Part of a small language model's weights: 6 heads of 32, MLP 768 GELU.
Each number is 128 + 24 x the weight over its row's rms, rounded and kept within 0 to 255. Layers, rows and columns count from 0. Numbers have three digits each. The size before them is the row's rms in percent of the matrix's.

# layer 4 MLP up, 768x192, rms 0.174, rows 469-541, columns 0-191
102:159142115128135181147127112138142120117165139125167119104155103134118069141133124099131118136141120116131112086199167101126123062126163110081129088104082105125121105102172098133133129162151130116152117184124073131112142149106094131105088111141126117120141124183122114133126138103145114181132139098106084146107119141138111130095168181118148123154118146148154103115111167139107140136108122133126142098091101120143099157145109139129150127137122130173077136080108100138147126107107145105120138113144119161147124127115132121105107102133100123166109151154157098183116126137133144138
117:138097130139145147116119172105154128117140110118111117106094150104149124086107117121156122162108176135102139141155142146142154122121108146119108106115150119097139186115151077076139131136132140108062137153117113154128169143110108144181131114122147151145083152133084131183165130110116117121109142083123126111120074165137124141092121086125117098144134186133159137175092123113107139111131120115139144092095134125081131194128125142175134132168134149125104113131149140100151141115131116177115141146136134118163159121152105138155105144148106122140162090089122107163137121141110137154
097:145114114128129141147149077137099136143087075120135102094085119157137126078161144118138130096159146130059126108112126137168071147040139149117151144103129133072157149127158126123114108133115100133106123132113138161156108105093140194138120125148106109179140100121152094140115136164114123144110145119119118164093121129130139101099142117100141137134115134096146150101108134172100163163147126118119133151121139116131115122124120131107147117118161114123176154090156114127146109084094107139102103157153151130116134131115127124130134143093150131116107151111105151112141096116080170092
100:140144142140162109139137158161107098123133110153111119119142157130161146139151139131109098101070135106092147120144145137103145140136102067113094124128138138130124160125112121082134105146148136151163116092076109143094119144138119115124129100109102110141125128107130128143144159121144169124096106145142148116165136137148128103084141129141129121137084115129103116142094111145124083123129101159134090090108108118127175085141078133146068073144136117134097154136175109110144179139142108142150163152125134127111151136117112125117115145036068128119141126120166108084120143142112161099
093:116107164143135150112138054188165127097115151110162109121136179141151107106106138114156126127116076112157128163153148166153169126152131132141141096148123126108108129156113116112146125153132098106170153120138107143089125085119135112132160124140139076126105151132107190136195133139184135143134090094121152090171114161137146139120178132140136122107137108129128139094139099107141155120085141123129112145151117104128095157130166140110171141111152131089133130118109099138157137140149118141106111077114142129090106130153131132158094123107121112071140131135147120114137122161110101125
088:128117101106117120097135122092150130155130149091154161148104133116085093143165125141099132088133127151130112130131140121148153113102157109130126077169143138113118090154142079124138126137067104152129189154129154128153167160132117170098135155081107170108075139120105107121139170135112144134146103106098122127130111154125083178119111109105111081107116137130120147125093095108109103182120116143105158095076164104138110137112141120147128141138104079129147141118107114135118109110127156180171127104113108142147167132097116143106143125108107155138158136139154136157150127118093147157
092:159100130130128156143156110121125144106172114107130126142139081125105127148170076134110162113117112149148117168098141141109134140160156113139123119131124125110079113126159149102121156124121165122120142128121128140144181112137115135176098152096149113127154159184121177116129170126132126134161122105122159149137086117148190137105115080096091080116117136142114101134114115098098134151126091124140122152123144140107114112093082131113083145167110088191145167132150097072142177082135081108139149130126101095094137122140117129132140135144099162140120125149136144118158122111134120139
095:117113154143178112096134136132151151083132124124099138098133141125198108144148180131140136119156122149119130081106133139102144097113115130156120107096129175117131110076142134114115170151109165147084125122135160122142129114123129120077124119087129131117121094149096089140133096142146156140120131138144111120119169114125155163130118087106156138090154153146163080126125124127093079144148165120123135108124139160108138156069131107137138118145123148092154131148118108136155107148144169116103122113146106141156073121166123104106151117116105172166149152155156096134073162138151142101
093:144146165157146128130132123112152059124091129121105148140104129108075134154109129177158111082120141119112139111164152164086110134146122168159154111151176121076088081125091164118112157128094143123130144149124133169133136165115124162169137088130122128108146125134142138138146120144119127143134118156147150126160136146101126127127139167142093115129099147130083185148093105114108059145117146149133155144117125110134100114121141124160148125151106145160112126111147104118132107162129097139144092102140089141151156147087110121111151121118123176124103101095112146132157163168165110153
093:126169159190109113070137140104100112123124099090125150095112128134141141126134133117157131095117131110160089071163120136155121128119094127145141141118135137115133157126106156127105110134089142106116121163177157162050141128116154154173123097154111096099121122100171147146141130138106078112109146151147111125136146138154116094103117119148115130156153118126136184131138095120114112154150185130122144132127156121143176100085124115116093099150119083132090153153110121110133158135154121118111136177136124137141150122122118151126142123168097148155134125131125140131107194115135171164
102:118130122122096088133115139126103102096156119115144139113141126114124148158135094148113151152125062103140136119080082148148124097138126087147134118113130153088108104147117147127107096096119126132166124143171132111088147157140162132142142098116104172102121116105135145135134126133118118134106077152118092140113143152125125126098130118113136175126107118112113108127142108128123090186121163116079113154140176125142119143174185142129105108115123137174112137116068130130145154085156145162082119130166139157100146124136130126099155158133177141187158116146161104093118169149136161126
094:164133147101149143120115151099117077127168132123111148173124145130155125109168096119123128140130108116125160140173106140164098110103143134171158154142114148115130136114134129154153104161136136082099112117129107125118117136097119102172138077099138121159117169140123159142153151139151140147117121153149106174101094174120176148092110165122074153132103148128156150112160155130117123151085140117151142125106150161130097164174148128111142126158136100099101081160090109133156115132147139094160108105137039137137138112119103152156146139143122132142128133164104122131141126093107145110
099:145085096133111175160113148130137116093108117121160133136106107079150094138161136127121147107083133131070134124136131114114117124090108139153142167158154144146112117087109123149112112157146143144178147137118113107129139120095146162136094119113089123140195108130118152084165144106134067132121089084151113114154140143146141137118136124124134139124109151087087150176094133124126149133138081107083151144181103147136176138122145121100134107131125106164137140173125128124108140154122126106099163102190095070157141116136128091135150137121105151151123122131121143113103138113107143120
110:155114122088106140134101145157165141118129114160102144091152109119091106118127129132124117127137163161136152195103125146121078113118164143127168098107099143125138080122137100144125148134115106118095102146102131162128105105104144122135173117119109091156160073109160125118133111139090101090098121082167132117125120127143150116162103146140098152141096101096103150127160162120114118152141108124088119134118146136137154153165134128136127123149135104072131119153088150129097121114094108136111107155117136123081083126160101157131123134123148125105125169071120095168173096152172142126
098:129102164116110125154093119157166155134121149142144173157094168137117109119126110100111135154204102133122117111135149108136150144175159128105102087134123138149142146116164137177126098145111120140127187168132123125125165118149145115143132107160093086172104079147131161157162121167115149090136121172133138115138121126104131156108116090148139131137126128149117140087132124080107112131113148126157131134163143124138165156132138106129101127130130109118090152137088086092115150131110133134149109145174107162150129112070110155098077123119145107094143121074124141123134101133141096103
105:153163113160115125126159153166179146158141109110118118061128121114140165122097124152136129088149152113125100109167130161086111113141100150110133138128130116085144152123110120075125161167111130155092144132154125135118135124111100156160104161147133116143105103114138144105045123181137160122152152133126111115136068100137153129139101133148134133129146125111143124140117128110127115120170105130141073144103087128122118125130120096108103139154200121136136148111144156119167147150128129119063166129138140131159149102138137111135140103126083143137183106124095158170123142129133140138
099:116149103128171134085105134116130136123101086131127111123166168116171146128119134078132121132128177127123132109117076126135109136163130090097162097142081153089147174143131100143168145084111131130128147164126166125169090137085169145141082105108124145115125147106144131138118163130138127140088116111126110101135103154108127120147120130114145108090139137093171106071120136150126108104157092118139113149138131117122117088145192151125114116139138135087137126124116173122191127126132104121123108113139088134105117113157163163148094116140127097123083160153151151148122097083127129128
091:092126141150118182108118111157133126108168137095138106170174173169097170112140155127135145133090135108116145097147111142121105131146086130117157090134121133097126159163124082126156084141125137127123147099104133154120143139084144114096144145093171122153136138104128139128127156113083140137091142115116118141107084149123130157143156118113066150135136116104083144087136149107102158138147144064154156162110150113140122090145179141112134132128118121097112119147157066153123140123150135126109088073157120146139121131111127154116136160119110139089144109140103156123154119152111093122
086:122136141102097099118077109136114153156144115125073081131136134127135114054132107103109104089098135162138148114148142155087122086109151107123117179127147123124117109152113131150133110111131155122115128135108162113191150175152103134122139110159110113122155139140141111134142149124125143125108107119109163142077138154125096086136087155167134146143126121152163094095114148135137133131130118147115143159114133152199159113126142126140146111135163125120128084095114142126130138127144147153142119086173084127115117132128153089120172142157173161135148092152098156119150172080155146142
095:138131089119155125132169116105120143154146125152089119138118139113149142136126167103128146148124114160129099116132133115151126099114143071087114121145150133080121109170145095086081125137082123106140119111117127124140162146146171163088113118137111142117111157142113155131114158145152148154138131145127109160113104115140156136075096120111122122136137101135118107136148121101165179082138134157106079114158117098160110117070093168156124123095127104103124080148110100115125112146144097126152161095122119109079109161138171146121134135113082121120127111133170087142172168140177151131
117:124155124119132197129123144151129159132096118103119115180132106131135107128168177145106122129093186167144141151110137101145167099089132061159159112088102128127136103154095150123151092083116121141130131098130137183135114145120096167127091160136132087131104124193115153128121153123114143141122110118138108141123144102123079130088143106174088117108160131131146135124155165126161143123114134160131158120137153103077141117119123107078134109097154149151138146190143174150118122129102130134134120100120127124120115122166160156140125120105143109131113102141151142101138102144127134115
096:168114106143147104106151100151156111090121131118153143112120118148130128115165138095128169117166119160152106119133162137127150135128109093166124085074100080116152095137107168092131120124080113110139151115151113165141114160125103138127111154125117113110134124118163096119164153102121106090130127135129121158070134138102141127163102105127074103117144115152111099116082122133096134124094157182159170119132123108176146154129143135168151139142105135138108155111121095088154115103135123111146147145145128110115127099125134083106162085124122151145081132171179113081140121107099123143
096:145155150114129131159119150119102147131141103108131130152166125153161087119100161157155131150150124118113160109131080150119121096125131147171135125131140127108126135078152101110119136146168100079117127120115143168095122160131108161112124087114063136157148138104115132142119129084074152117154126090140178117137134121126075129123124148132151135155086100132159118158206122141140120140125120144120168150116119173106163153095114091112113139099116140129119120101143130126100118113159088128133088137118123128108113146124120143159113091118081089147149177140158187146137131099146092131
091:101096149133121126135101132134154127110129104133131135138150138123092157097062142117149133113149167158137127098134128104111173156124142151135120128112136153132116092127131160145147121143168115095161172143074104149157145119139122127130115119175137111116085090175098122156145144125142076157130132155130137127150092138171119110067122142191116123093139126086149156136111083166148085097112170147088105124099128145119141165104131132137123126093105163100186175128172144161122113122114130126164138138110133141095140097124140133141140150114131124174137137146143153132092159124102143147
114:159109131166138099090092105131124172122150121125125175138137126113116111089099127127115138139148114131135089088141124152130108170165094175124097137098134177132144095162174107095162073140125135107115128149110189126128157138098144122058136144160114090159167119172139126125076147180119134129127155120140123187123122140111097144111115079106165140137106123119120125137133114139098134141125168143140142136123161126105113106121134122161133162120088137106136147104112123142132098135126111104114177090079097155117130140124142188136139121100126125156137134124115123107138171137155128129
114:131132173103088098123143155176116121109069146103117139126161121116147178139164113088148165121109119170107132117120155115152109103138149086091123117130111146104131091123150145106110110093097147137129137118088119108102132124145118143106145166122105134114123135135114127129122165165107098127122196130164098142129122120148135180124102166099095141135114078110090079128095120141124121148100110136158110137181118145090121180126139118143120083135116154111103178125119115137136126129127174130132085165100106131123126127138124131087143130117142113176168113078146128138142148101123117080
110:147131136096097126095141122159104138121151163151133127099161122126113106088130162124174127158138126098140123092178136128150136137113115125117179142135146149123135117136094095174156119144123122118107141147111205163114111160103118103139171082121144125153161151152131146109094147128109120137094124172108137160146162119128119100119142140116124111110112112146138127142165150109130150143163102124132145140109103162128111112117128139111127154128103132109114085152126132150113070127116145121158119137136093149137176170108137101173083115147095149088187167154147098166060126164133140112
101:175145114108138164124125100092173125091170146137124149121127127100164174109118091184158128142117133125126137101147146146140114119096097111136119149182116157142110099123141114118125080143076102135078097149128080163125115128087109139125192121151125135115143096120114134138127115093090138156110108155130153112113126136112136142102146150144105087159093127100127174137130080147115125113130141127151171114119070126136138077127132131109151142111155111141113110118147133148163102150120080109093147126154141143138148108151112102095128128093127097135142163099127169175115169099136120126
122:130067144161148132114129105088145114122161141100123128134132137079151106128160108102083145113108165096121116108116137124130128180095150108162144139115111131112153069129126146135137117120138166159135152111132107101105152130147121087131103138127164148087077126146157130141100133114091125092142109160109121083095095146111136140170128117133150093157111166135094107137149125092133139167120144162158142101172136148133136114087161118166114109102114100163130134145132140121141175135123165117135141156099139155137088144093122178136090135159138163107158112161109157101166169102116114135
091:107132152137166134116121131164129138169090124139116140105163171089137129161062114134117130118109094089155156112131130164111140110151108100153101134106156141162133133101130094112096101137095092115127109142162143145115167152124124149177114119125141161140112130129121120114116112144125132099182095121161144083157154136149103136117127118118144144104146155134159138122151136138145114136123121149166113129119149130144092068135117161143130140165134100128167163124171128173120128155139143163113139119088121117091119141140107182099148086117064127135120156131087141186149157186135144119
105:103138153119107122119117147151123126168122144140155131131155143126159169088078126121089138142126155128067165158131133110114200134122115109115132124144130123140140136119147129168149154077114115123116161136133152099131166121164073141157124156106123113115142144101101172098122146102150115123172124139150152083095112148116161088091118125095146140083076144127173119139156105179098111127127113134118142131125150180109118146102129136107091167101150104173126144098150143100096154127165132147097136139119170132149143136126124145151113124144143118146143078105120082097159149108127126131
091:165114158128129134152174135102135134088154106119091142136169120121113120152135092167125092134116121103126105152112084188103087186120107127152123114120136145139133119104179171147116094092111127168158119140112108138143163141092097091131163172159132186121132145142125136148097149105139106136111085161096121088129108120105135149116127156136118099100147138106098137114158130103148109126122161165096094146130126106080137125131122170102103191144152126130115119145087087114146086145114133121121132116090129171137136111122118139125141138141115091140133121116145138085173114113147153102
096:146137149124107150147105135116083152124150103136124125142177149080085188131180171128100142072084135137121143123143142142119135125111139122112163135127093124148131165125107064115083121121106104099134179113155167137157109087136175108137119186169138140131138133140143146132124131114151166115138120104155101099150137139097130140123122142121123070112156143134105097123124116123140151099126140138108195137097092161139141066125113106135086155145114115115101115111103089118124139131121124131077145136112142128098130127104145148127101125142169110143090104171105112111140158138124138120
106:106103142142071123140153141134100158112102114133138146112134109116114125124122122116104146092127096152102153152138093136091103167174118178097123148121093117140148112131125113119173105167117140131135154140129084148145087102175145125147075149123130148127135125164125126116174163169115114161077094170112104157136147155125128149095129145123131152117128118188127133096169140124164145136116157134138097110107104139110158180151137084140129111164155160151113134125128108129142113146126158143120120134097136184131109101121125165126109144189099126201133149123146140110113114129150099112
091:126135127127183122131128130090150104109088077101142136125133099111110149126141108144086151119134118112151141094111139130145186174163148114108155150133112094108135129137098117112128114161140135139142114151155171137056099112119099155166086168160134080110112136134102134152141141089154130116106111127112114159136092115122088129170133139118135110206145154147171105145124122121124113126105118128085124148113080134097118098101088173149115162129115135115120132159137090117120180150112118117113124167156128186116125112142106138105116118117149150155137118160158136157142090146140121136
086:116143126104139127120158125144141094130125097093073137133119182158111074170109117158102109139094151133141144109127179084079111120152123082122111104135160119076111145178110138107158117088143134116150124157124149108119128117098127088143140108152113146133105106124106115074140163107142078154079142117099169100136143151142099141158151110140122148121134150112122143097140106150146132134136096153142150107124127132137122110126138125138144112114133148145116146112103130121110173106137132146099144150082122115073097130151131081133214122161155120161116137131137146136169140103097155124
100:139138148102140127165081160145114180107115167158150113185123107076139112117158109127129150144115106144130133160141132119122132162139096115149173111119126149121126090123161145079132119119159133110121156107116120128108125122163114148153086128152150135169105141092128113131062125104149147166102118135136111121168106154119152092099136113146123128153119092125135144122171129167106168092129102123098138124158111149174158100142115148112106111119093143139071153116121140128141165119057107128105112134150132136138152117165159180098111158151126141130100137139172115127133086137136083144
130:143157145144102134152116113139085146133156132120088177157134109166103141116169145116063078116138141160108163111098128122157150127108136147127141135116149121114129106150131120126126121119126108107089120121133165099105079148142090176118128153086143149099111147139114111123118134125138110164091114149098120129108142132124084125156182160187144126075150096109125132134148145096115136104106121123151135091120150128112128122121138063097113117097133143112140134145147123177138138163093101145119142095121123093098092091136149135121075097104152096090092103096149133103096176117130132123
110:137143136089094132097084119102151130142120154114161146127143137086117131164087139113111140175157127103140147161133137120128082121095141157143179161142089113136118109127163154111141159117117135144139103144167100116127125148101116104118132114141116124116125125161129113096169153139091140137143156122151134105132133086184109100130166138098143121144145208091118136151100137088161107156159155135135142130160157102129154146110158120149175095100059121122120132119124179097107146118125126150130126108150136082118124105095129163147126132128161180133152117111153102153147130107092102147
118:123157182098177139092094098115113112136122115106162110142096117147105147156138124128119115095107143124104147095146187136109123114126103096140146094139138114102105110107136134115130096156113135164155147146151114120101110095137112131111132101110131153091106114123120143114146161116128161141076097135129105123127141107159132133091133119181121144112152171127142089093109157090099123159173109122147144098180114132108076068127122156157109130158108101146139129098101126120128176153117146153121182129139162129117116126179094143091132108143146085153183150125148099121113146121139105111
097:156168146156101138141161090165104119180132138131094107138123113096096206116172151090108124119055135098107093138101090112160135142163140117117110103153133106116144122131150117124085149102110103137078153124129085129139128097137089099111132115098146176105094120170097107122139153127110096128130168130111122149168134120123141132138143146088160129111130142131129149115111159137152145139137170121151136086100105058099110107166124166102110115164121136134115116127125128156135133143157108145106123153141111117118170142092142141108098151131113098143141127117121127139171100152133118129
107:132155156154107093155147128107111128157145123165090165134113135093121153100118122103079118112143105112125171120134143155128155138140122121179152095128112145082124134145112166117101144182114087143116116125157131148122138155135114097138127149112122161180104161103112135135103165160090115132137118128117065162156088066157126136086111129092110116121135120121096116116177111154131094118116137097130174133149106115102097100145144137132181103133145114158161107157136123144148108110173117113171109121145131159107171116122095129103091139118104126175130112096104134163152140137131128150
092:131112132171139159097099125118125134105122151157109171156122145095135113091141123124118146100164136097131089162114102120114125098146135131100100107157129141156148141144169143103144095084089119139160128118138151114122123135137129126160128107126159122130111139074173124080113148119075145128134082179171115127138135105092146157080178084143123138117126101140137109095133129122126166134101153153105142143096126092081093137159177124097108125127143162134164134117132097140133141153114158106130094166159173068106139135153110135116117102126106124103121138121157110151116086141151172131
101:131094118134161181123156091117169147139132143114143158140161178131135169165123181125116128110155157124100157118129110173111162156078149122095129092144120153132098118128107118114144110170139129092125100143125151139151126108142168131120134112110107168100127113105133103166122131162096145151143108121136118110114106130145073135104142136101173084116142152124172114121082127096128091099159129154137164102127138129136146134099140104139156195082106121124098141144149054145156120126150160150102132156098133141144145153103099098106102107146116123155097148117153129116107106139144131133
113:091104144077095122151151119113137110187113110114149088112115087097133092104102115132117141119142137097090171138144127110149146156172135126131154115176144146087169141090120122111118142130084127134116120161123120134126125147118159132148110170094147140157113113130111112133104121126153164098159151126131139135086123129144117114118107157150126147130102159127133097101113122112186088080142165122123149114169096152141155166122142126153055133123152111110120136142148152143126132148135173149117128148148144183105148153118128174142119138133193150112159108143122163157132152093089106145
102:127145141176154161169135085103140152107131131124142090175141163140141123105152102155175084105109112124130176138146132128144158135111124192095130126183099135140139143116142152132095132104093170107116103168115120099121146136112172155132102116143133104149168150115115111135178122127109112148102123124139138157136099135153135179132172133170124103146141104156152154189135154122147106137099156118149109077149109146111166119123114130147115111125113144152125104158107135107129150120136097077132131174116116135169099136115130134117087106121108107136100140112114104115102127146135193152
116:086104122149134151123089133169099078126112122132128116097156139146108140127138157106162108126120142134135105157154133126140131107148140123144147146131118141111161082137114174123083144136138097073099150133141149119206116157111116132148146109137114124164118123122133105141113138121124105128109145127094123127133083126136139167151124149133162149138132082116146168104142130111152111120115149122128158123186150136117126128113112110102173115087178130109101120137146120156161128133066093107077124099129111112121112128144118105095070075081115100105094098111073136085102087136143138146
096:128121163149112125166109134131099128127126142082119152141124157135161095110166101133111105146137157101113123141135147141117174132089164096149116131107152148120127157119140139122114126133113156132184153137112099110086134140197140110130112152124151123134097113102175169070138125114139164156125107155128121159125139108142186131126181127149122128108133113134108108111101132144145176132140124167128123085133132074140108099154116156177068151104113122137106106085123128122126160099140175161152137115106125115131094195107113125093143137131100130107174138101147110104158118144161120135
103:137127114112145119145115174123154120115122163078149109118186131100103094114145118158089114114154097125120112119143152133140104160131140159128120132132153145133136096117159093123091137142082109144095099117115122126089144133128118142112130144093133117131143127157129110134155110111164136097071165138128151114130133103063109132153150139138164122145159130098114127121116112137128121110132068128125178147110123139073101149133161125150142107114137119149178138135111070163157142120095132143117096117101151061116125131158127118114129126154143121140135072078152221118116120118116114110
094:123171132100083154172155133135114134077087095176172138071125141112149127084128147114131106141149078132089120122120127176188142095115118100124136119122135141127137121107134151125119149127088155136072125155126159142137138124162113146129119152142115116163137134100065106087146119179159134139115153136137149128112104158145133151108103114096134135140116143167115065144114112111153106157111167134138133099147138137111120106120136123127085150106146128121133106144112151160175099127130140143113140133134127167135115133156098086097110121105154120112157078091136120121158184113145100121
119:106142149136128156148115133135163118108095128110088129115101139115136175134143116131095115150131154140142134115159151139113136133114096091149111049154131121129124116121121176118116099127128158147121162147127059122162129108144110136138147104140113129136094099121114156073154140151156163151091157113123103108141092134135155139160102083166125078126150169167082150136132131098119130142124114127157138095128180135159156133122109130082131084142099133109103161180120117117106129103150124183149176160126134126154102121109168170133113133125119123151123116127138070148161131101136134111
100:114105117093169151130097128132118121138120081116129107124107131139116097105125134178125139145103169135128099133140131135142102093161119153119117112139123138068148142136118133114154111112123146155127114092163114093098120100090126104166147096155120108122138148151152125130119143095111155096148082105127129153182155116077145128123130102137085116157114118131144135132149128091136138141113161154098137125212151070152156095126135130119124133135091097116109083145128114156118127139128162140176128114126096170127127131112078082141087135116111132168095122159156159115117153183088138144
101:113125123170151140121114134150110126077144147072149125118110095131126134117138146142127104173127087149114098130160116147147145140154104134130170130130117146110110118106101067090142128138126132109142092145163126121117146082122131142122113085130137127115093093169145116122117155167172141128132135099148163156108118081113128075084088137107174149127109188094160113097120139132103102102168150136111087132123161172114114140118171091141109100101140149114155120141088137124134107115170151127138155134163139159115167122126128163158112116171108121126174122155126114138093127109157105110
103:112112091126137150161134115131102149110081114121167153148148117110178123146146125115148121132066109154164148131116111123161117123131143127120145129152135107102127111136076094144110146126111170120097167129106141128062156141128120128140112132078092103159147099121135141114150143175149133109143147126122113146167107167137100153138079110158191136093167121153125106156149107134132173116111164115108139153126131109151133154095144102148110123150129140169149194099112125081121150105115164123147156121116168153107099118119095139135094115100138171147147118140155169147137149090141127122
099:124122133135164177165140120119101120123128126081108159107178092123161140154132151141092116120133138069126134107138152142149134090124160135127109141158149172141128097088159093094149115135078114137122135141095097160123136128082111089078126144174144144093099104162113103125151113155131199094136063117150147101159144120126127124149153095126127135118132104117163153092123111121113095133134111123116120130121150130124116090086121155144140121119090128145135120129106141139168109139073148152125096184148119140135134174132086140141115127136083138134110152149132153130122082124135148112
090:104116161081173124141142129142129119123153126129103145111134151084067147133126088142071150129087115119104107107153125167121132133174114121115160131090121152176133111099181153159123127108121138109164111129113085137128143117129088128126135102108096150138133126103139143158115120109146122150137127170116147131170138117131114115128134126098151124134091121080119193095119123121087144145150129159097069132142151141133127104112165059116106169131159172134136134147089145167125126141103119124110160084098148128096103106114105121122136145176130123109122092144102126143142083135118094127
107:123092113138121139140157095182115142139133095132133155132118164144118162126098088111137126094114139136098121126111101083139111149140123140161099108120139124068078104095120169098107157129093140114125158149077122115125170104125140133138098147127050122151158107127153131124150123141134112162089122123165121074126130174114087164125102076124122143091082125150127127108153111123114101154121120109168127099141112142154143156102082146148106108132096118094150147078110158134113135152136131103115101094121178151170117152123112126142158131134117126098151139119122089144114140139103109108
094:137113106134124116119101057126156168125124118141114107135124130133195137109124121112083124140118111156149105137150078136147128115128140084109175090157125114091131043082177149134152095174128105119138132113185107140114136111113145127109119122124118112131137117159156108154066126095117133156118162163153120144109103153125122139117104134115129119138153154153084143125122074102114160147153159138174123147146116165099164107148142144145089106091149072122119101093143139125139152138133131163138107156113136145138166149086118130118128152107129121123107145123131137139126121123110149167
094:132132088100099139148135116111159174130105152129149138106142114133137111130148075117102137140113135125118110099121115104099095168120125073131141141148149146128162138116165145065117113118122112153148110146108095108102104139108128145111108099110150120103134173132151098095130156081118163084106152119121110134108136114112122167109125104131111137122141130151157134118123126095114155082106130151096119180155116134128136126129149097111147098156078101136156122137160116113091161140104124130081169129109168165089127111153077141163163118106106130118134121123141127122144091087145175046
104:114119127124163138124122123134116141151127130107136154144112176112138109161145136120161102109105101145088121138137134178118123136078169140136125127156100137109142183135159130177127123135140120074111105141085100120143128078165124112133135103168117149147088147101126076178085121101149118146187079152135128140114137109120099107115121147143132161129106146129159134091097151121101172161138131151159092104101129153111160158085144084106127116118129145133127114120096070125133124174158118124097133176169128129157142157135119139106106127132164105107121133172102099117144134143135104107
100:173126124135115165088177094097117102087115118131127098162124122144158169158131129137131109112130141149126122162153181097103120115117132145175158125162151124141140116170139161110103147085115145118177131126114085131155112150135110107175164104093102144074135098125088108137122168120129086108148145114118128163124136102147124121154116155098178131145146141136150132139122117164107158123166104160139161126118114104115104125083094156120141094133161106127136089103135147105157159139090104166126131116123137101173111110135138120114078088144119130181141154120124131145127114123089114152
098:112125133129121143161176098123118137099135093155119185118120110102092143139096122149124106078091153086153146137119104072144113130151101125106124103138120150183119102135128115153089118144143114126148118116092140170124111135100114124143094152136091172148156126146098118154123196135137098120178116125121123136147103126143102186111112123147144089118119108096110145099152117122139126154108136130074138149087078088131134150121153104158118174088121115114144111161105127084123119129148108145142116113116108140122187144121145118122135158074101128113135117173099105148123109137125141165
098:137129149113121117101094113150154132105104173118134137123107117133127115150129151129095116160083124129124122105136137138136135125129115118152160106101125132150102096085121165121116163136145118146160151162152146114120144083124127104102130115114089168134125110119105135105158101140159123121133094148105115148122173129150115105153130142129113094134180065165108113077098159108148132092130103100074139136111098150098114107118133155105128132175130128141115155164178108100151119132107149143141194121102123130134173145155129163119133135127184126107133131054118126096057106112087130132
142:146129112119125125149107088098119166098172145131113090122142067119130136145136083068113120139135105111124147099129141120146109130122144126130109117126129166133152105157112131168095117099150079128107158161116099128138167097122110073105128150135097104122118129164166167095123155120136119145126080127121147146113110123082104134146149149135136102107129154139116075110108124125098117115156124140132092118127090183151115125106147110173124120169108108113149148140150073139148126157160130127164119113153108096140132150121120147132114145102155148142115126183147154119201157121171080112
088:084149117132133132118110072130095148136123135134152083084126167118087163141120164103161139101129129099099115075162119092090198134165121124104141142081144143110167081147165131082132127103101135100122155145096140122119122119085138149167093122139127107133173139125100171152140127128068142116147130151118141121120115143131092143116140136111099129120122111112132107119141116099121118139128092185127158157163141122128133111092186120123101128120113128124103153138121137122080124143131117131176112126140125144112135157123184123125112111122163148119126122076121094172108100142161117126
131:147117118102146152148133123124125152147161153086142120093124137158120088116184097116111092134128132097103110083103149137153105112121122126113108145137125142086101133082143123133139117148116133180155142142129134146106151094138124120086150121090167196086149118144140133104166082094132182126088099143124133141107168135116158117132147085165140112086105125148114109101122137081106123155145130136111135135144121102126124085087108150137139155131099102134136137115120113099130159119095151138143165118099187111135128114201139134119125098145174134144150155116174115102123166125131112128
103:091129138123144132140116157148150137122124167148125113145093139185144120126125154080134110160111105134146106131144151167138120126091112142095160118143168136119144126135112137139146129165123139151112109106125145157139159158117122092106107150148144157156110180164119104116109131147080173153122126126137126134062133127151132151150124127124120148157162122169127144114112149089121106110066101140126110100089131138135157119107120144091177100144143118108088101106144122137135089150113162104122155116152122081117168126163072131140080124167128133169184096125158108151186125133140135103
093:152111115072155115098150108120150124186098098112121100129118145162192112168107136156146098148109142125150061137125111066105130085125152118116155096094116118141136127132122137128101111085105106129113176124149132151181085130101147169131104112168126134103114115129151126123164131115126139132072093117108162141149124075117132096115118145127115118131145139167111091138134142096105133100113143121105128136126111110149135149170147090130096159138126150158123133128129114150116133097136147134145200136103127130112172102136156111092063130136139126146139113143146150150135138148117123158
095:171178129135197126102137146131113141104120125140137154144147096116106134121161149138122135107095124032116172145135136156116129103151148100144140155177135161146114176149143125163152133105142109093175138121101136109118169131132133170152142123148149131147094103124142125134097165117129131145160141119155160099135111100138130083128147126120128125077141132128099136143079154109159136122152120079128123108103094109144130145154123122084174149085174184114101107140117126135144158108128147136093165144124125133149114112160131106117113100153123131114142129110113138151110091174109128101
088:153087102113131096163115113109144126153135107098126116137103148098110153131129124145169099129120104103105108153149115155105124117122128096154141125174123096139112145118109103124119088140118161133078114145115128138134140131064140098083148119135106144103126125119101109158132138109128133096148164164128137103112179156124041093102126112125180108129140149178145133116106137065109126146159087139143098104112139143145144101160140140159130168117163134122139152130111143137155097138111140136116115130102106097114164128079158124166152090173094102139136118113152123134121118135151191160
106:132109139059139124112136120109131152160130096136078104123097139131126140138127112116105142119102116112144089119169095160067118114128131116172102104118141107138174056128128129149118107090098109139131173087151183113161117094142115129138120111099153141119121167135171108143152121131137148135121152132087168126110168152140152103121159131142133117098136085143139125091151147113119098172120143137133127124144173147147116127122191127129099121102118151142147134114169081120119104099109179126120159154095124152126103124091144143120087125124119190101155138113126139113163136146133117131
108:131188126138134092128135109149139114135123156130094115161093138165116126095135136120114110140130114147137144067128062139164165105092149127144072123101148127150162157162131156150105129160151129121116130156121113137141116129127109154154134089125109180134130137134162178142090093100138102106119155159096115122092104154090158127153098123110168093143142121101142107116075115122070149108123125105118154087115105147117111116129110119111159092145130117107157113115108136120136164144124136114117122110132109094143154163148165107082129120162100107164180169119132156117120122154171127138
103:157150095109167149103097098126135132111108142106113154136130183116144128106134095132143142133144146174122110113131107109147127149111116125118143141104093145143115089154142124136138097122138153128140143151172141107147186148128112120080093129135121097143134126137066094174137140089101185152148131168117087172130116089105082135161124122134149167128104164138139120127118101080106096095115179097139146179170146182131132135114107102138159101129131133162115089097083123120153144097131128096142106123134132122143147121138121105098110139133155137152171152151146146154150148128147093137